Each number is 50 + 15 x the weight over its row's rms, rounded and kept within 0 to 99. Layers, rows and columns count from 0. The size before them is the row's rms in percent of the matrix's.

# layer 3 MLP up, 768x192, rms 0.0674, rows 211-225, columns 48-95
103:21 46 48 64 72 18 35 29 54 51 53 63 60 50 42 68 51 71 52 78 54 61 42 23 39 34 24 57 88 57 52 67 58 49 52 48 56 26 59 54 60 63 28 45 68 42 73 55
100:72 24 46 35 44 48 49 30 42 43 78 56 67 72 46 60 33 57 31 56 95 27 63 48 59 65 48 64 30 22 46 58 71 51 83 43 48 55 36 39 48 40 60 60 79 40 61 29
116:49 20 42 37 46 53 35 27 32 60 32 42 57 51 35 48 32 61 83 52 46 68 71 81 08 54 35 45 57 38 38 47 53 45 27 37 75 76 34 55 74 51 43 49 46 34 65 44
085:54 56 42 49 53 55 77 13 73 38 49 76 41 47 21 55 50 40 30 30 37 13 28 52 69 55 43 56 58 49 46 53 46 42 43 30 44 45 52 36 38 32 60 67 37 72 66 76
104:65 53 54 40 58 77 43 36 34 57 58 51 64 40 72 30 52 48 37 41 65 38 62 57 51 61 46 29 50 64 33 48 76 71 36 47 41 57 40 71 67 33 73 49 58 43 60 64
097:78 69 54 52 37 23 55 47 25 29 26 45 80 55 67 49 59 56 39 40 57 29 62 29 44 64 52 66 34 43 55 60 65 69 33 37 67 62 31 60 44 33 76 43 26 51 50 76
100:36 58 44 48 53 57 33 52 29 40 31 62 63 46 69 47 44 67 43 39 59 68 71 53 35 31 49 35 16 49 51 45 71 38 35 78 43 31 66 79 69 79 49 27 68 48 36 36
101:78 71 42 71 58 50 43 57 17 46 50 52 31 50 77 42 48 41 74 53 35 77 55 69 67 40 47 44 70 55 42 62 47 52 64 83 60 35 72 36 56 50 49 57 62 40 60 69
096:72 43 43 61 51 40 41 49 67 42 31 64 66 41 50 52 47 51 67 78 47 59 74 64 61 63 52 60 53 60 42 38 63 61 80 37 62 30 57 53 59 33 47 39 37 23 61 44
102:58 35 29 65 37 35 66 38 37 37 82 58 18 51 46 30 57 53 42 71 43 33 49 14 30 39 70 29 46 30 43 45 48 37 69 71 38 86 48 32 73 40 47 39 68 70 60 78
107:64 70 56 46 42 52 80 34 31 57 63 36 45 47 35 46 66 40 48 38 52 49 28 37 30 54 50 62 37 31 28 43 93 43 53 35 72 93 56 44 45 58 42 44 31 47 33 64
112:80 46 49 69 37 68 70 45 42 58 34 69 49 20 58 59 36 49 68 34 47 51 50 35 23 47 48 55 39 53 51 45 30 47 54 32 72 57 53 47 40 61 58 55 53 58 55 67
091:59 64 39 63 30 58 51 37 18 46 60 61 50 66 42 44 65 42 61 52 22 51 04 35 33 23 45 49 53 62 56 65 51 54 53 36 49 35 52 63 37 39 72 48 42 57 62 63
098:42 50 42 53 70 37 67 38 21 56 31 87 41 44 68 61 68 55 50 54 66 50 40 71 84 27 56 38 39 49 47 32 42 47 47 61 39 55 72 42 63 61 51 42 63 41 60 36
089:53 53 73 72 38 56 48 52 25 57 39 44 87 57 59 55 67 55 59 35 38 33 45 48 57 42 67 53 49 82 75 29 70 53 97 51 57 44 47 52 27 45 57 20 47 26 22 43
# layer 3 MLP down (transposed), 768x192, rms 0.0588, rows 211-224, columns 48-95
085:36 44 33 38 63 45 44 34 39 41 71 44 47 49 44 53 67 46 48 90 68 58 63 55 57 63 44 85 29 70 56 56 48 26 60 43 53 34 65 50 41 57 46 26 52 49 81 49
101:54 27 54 41 35 49 45 49 61 64 49 14 80 39 53 56 27 27 32 48 36 64 78 52 66 57 60 70 45 53 73 40 61 59 57 46 66 66 58 56 46 54 74 48 58 45 50 37
111:48 46 36 40 48 41 54 34 53 66 43 30 36 62 31 41 29 52 45 26 49 56 41 52 45 49 47 35 61 61 62 40 77 56 42 47 52 74 58 67 23 55 57 56 74 20 57 60
079:68 41 48 38 51 27 38 53 43 25 50 41 66 50 68 71 46 57 38 89 67 66 47 60 58 49 67 43 25 30 50 56 63 65 55 46 57 61 46 32 37 43 56 46 43 23 29 47
105:29 57 46 38 86 58 43 40 36 43 28 48 39 55 61 42 61 45 65 37 57 38 55 47 70 63 55 57 43 48 34 76 84 45 46 27 34 78 47 60 54 52 95 36 54 56 28 84
098:37 51 44 45 48 21 19 34 28 47 69 34 61 33 54 84 45 50 68 75 28 53 39 41 46 59 38 68 40 37 66 54 29 37 58 46 62 34 37 52 52 46 68 36 41 50 38 38
109:49 38 63 51 62 54 55 58 56 47 38 26 43 38 47 18 46 37 46 56 26 73 45 60 35 59 55 62 77 40 68 45 47 48 41 38 36 25 65 47 59 47 63 46 36 52 23 54
099:64 34 62 38 66 54 49 55 53 55 47 25 64 42 53 53 57 47 42 47 55 70 41 46 45 49 75 54 62 48 62 53 60 44 48 12 42 35 73 59 26 45 78 64 32 43 39 46
101:68 44 42 42 44 37 41 36 58 70 51 19 45 44 26 66 63 44 39 55 40 48 69 53 47 26 69 61 71 34 32 72 58 46 39 45 36 86 41 43 44 37 55 52 48 62 51 46
103:50 77 78 49 38 75 37 34 39 49 52 49 77 37 57 33 42 55 41 76 41 61 40 51 53 51 30 45 60 49 19 44 35 38 44 47 77 75 27 51 58 29 48 71 40 63 43 11
102:50 37 48 44 52 53 65 42 79 53 52 48 57 41 51 31 59 27 49 60 57 68 23 32 45 36 38 20 35 65 40 44 52 51 62 50 87 42 49 51 58 59 44 45 48 65 51 35
102:36 45 49 71 48 69 60 52 38 42 43 32 65 55 57 46 76 55 51 39 57 66 42 37 35 48 53 61 33 46 57 56 52 47 05 40 55 38 31 60 53 76 31 49 68 24 50 29
092:47 78 45 33 43 65 53 75 36 66 54 39 53 38 47 36 41 41 61 33 54 54 47 41 30 49 48 44 36 16 77 66 24 27 77 31 40 44 45 36 24 43 71 65 49 64 43 39
097:60 67 53 41 48 45 45 48 59 49 42 47 56 60 62 41 83 60 43 40 18 52 39 62 59 64 68 65 45 79 48 42 51 35 31 37 67 69 61 19 63 65 37 50 45 14 53 44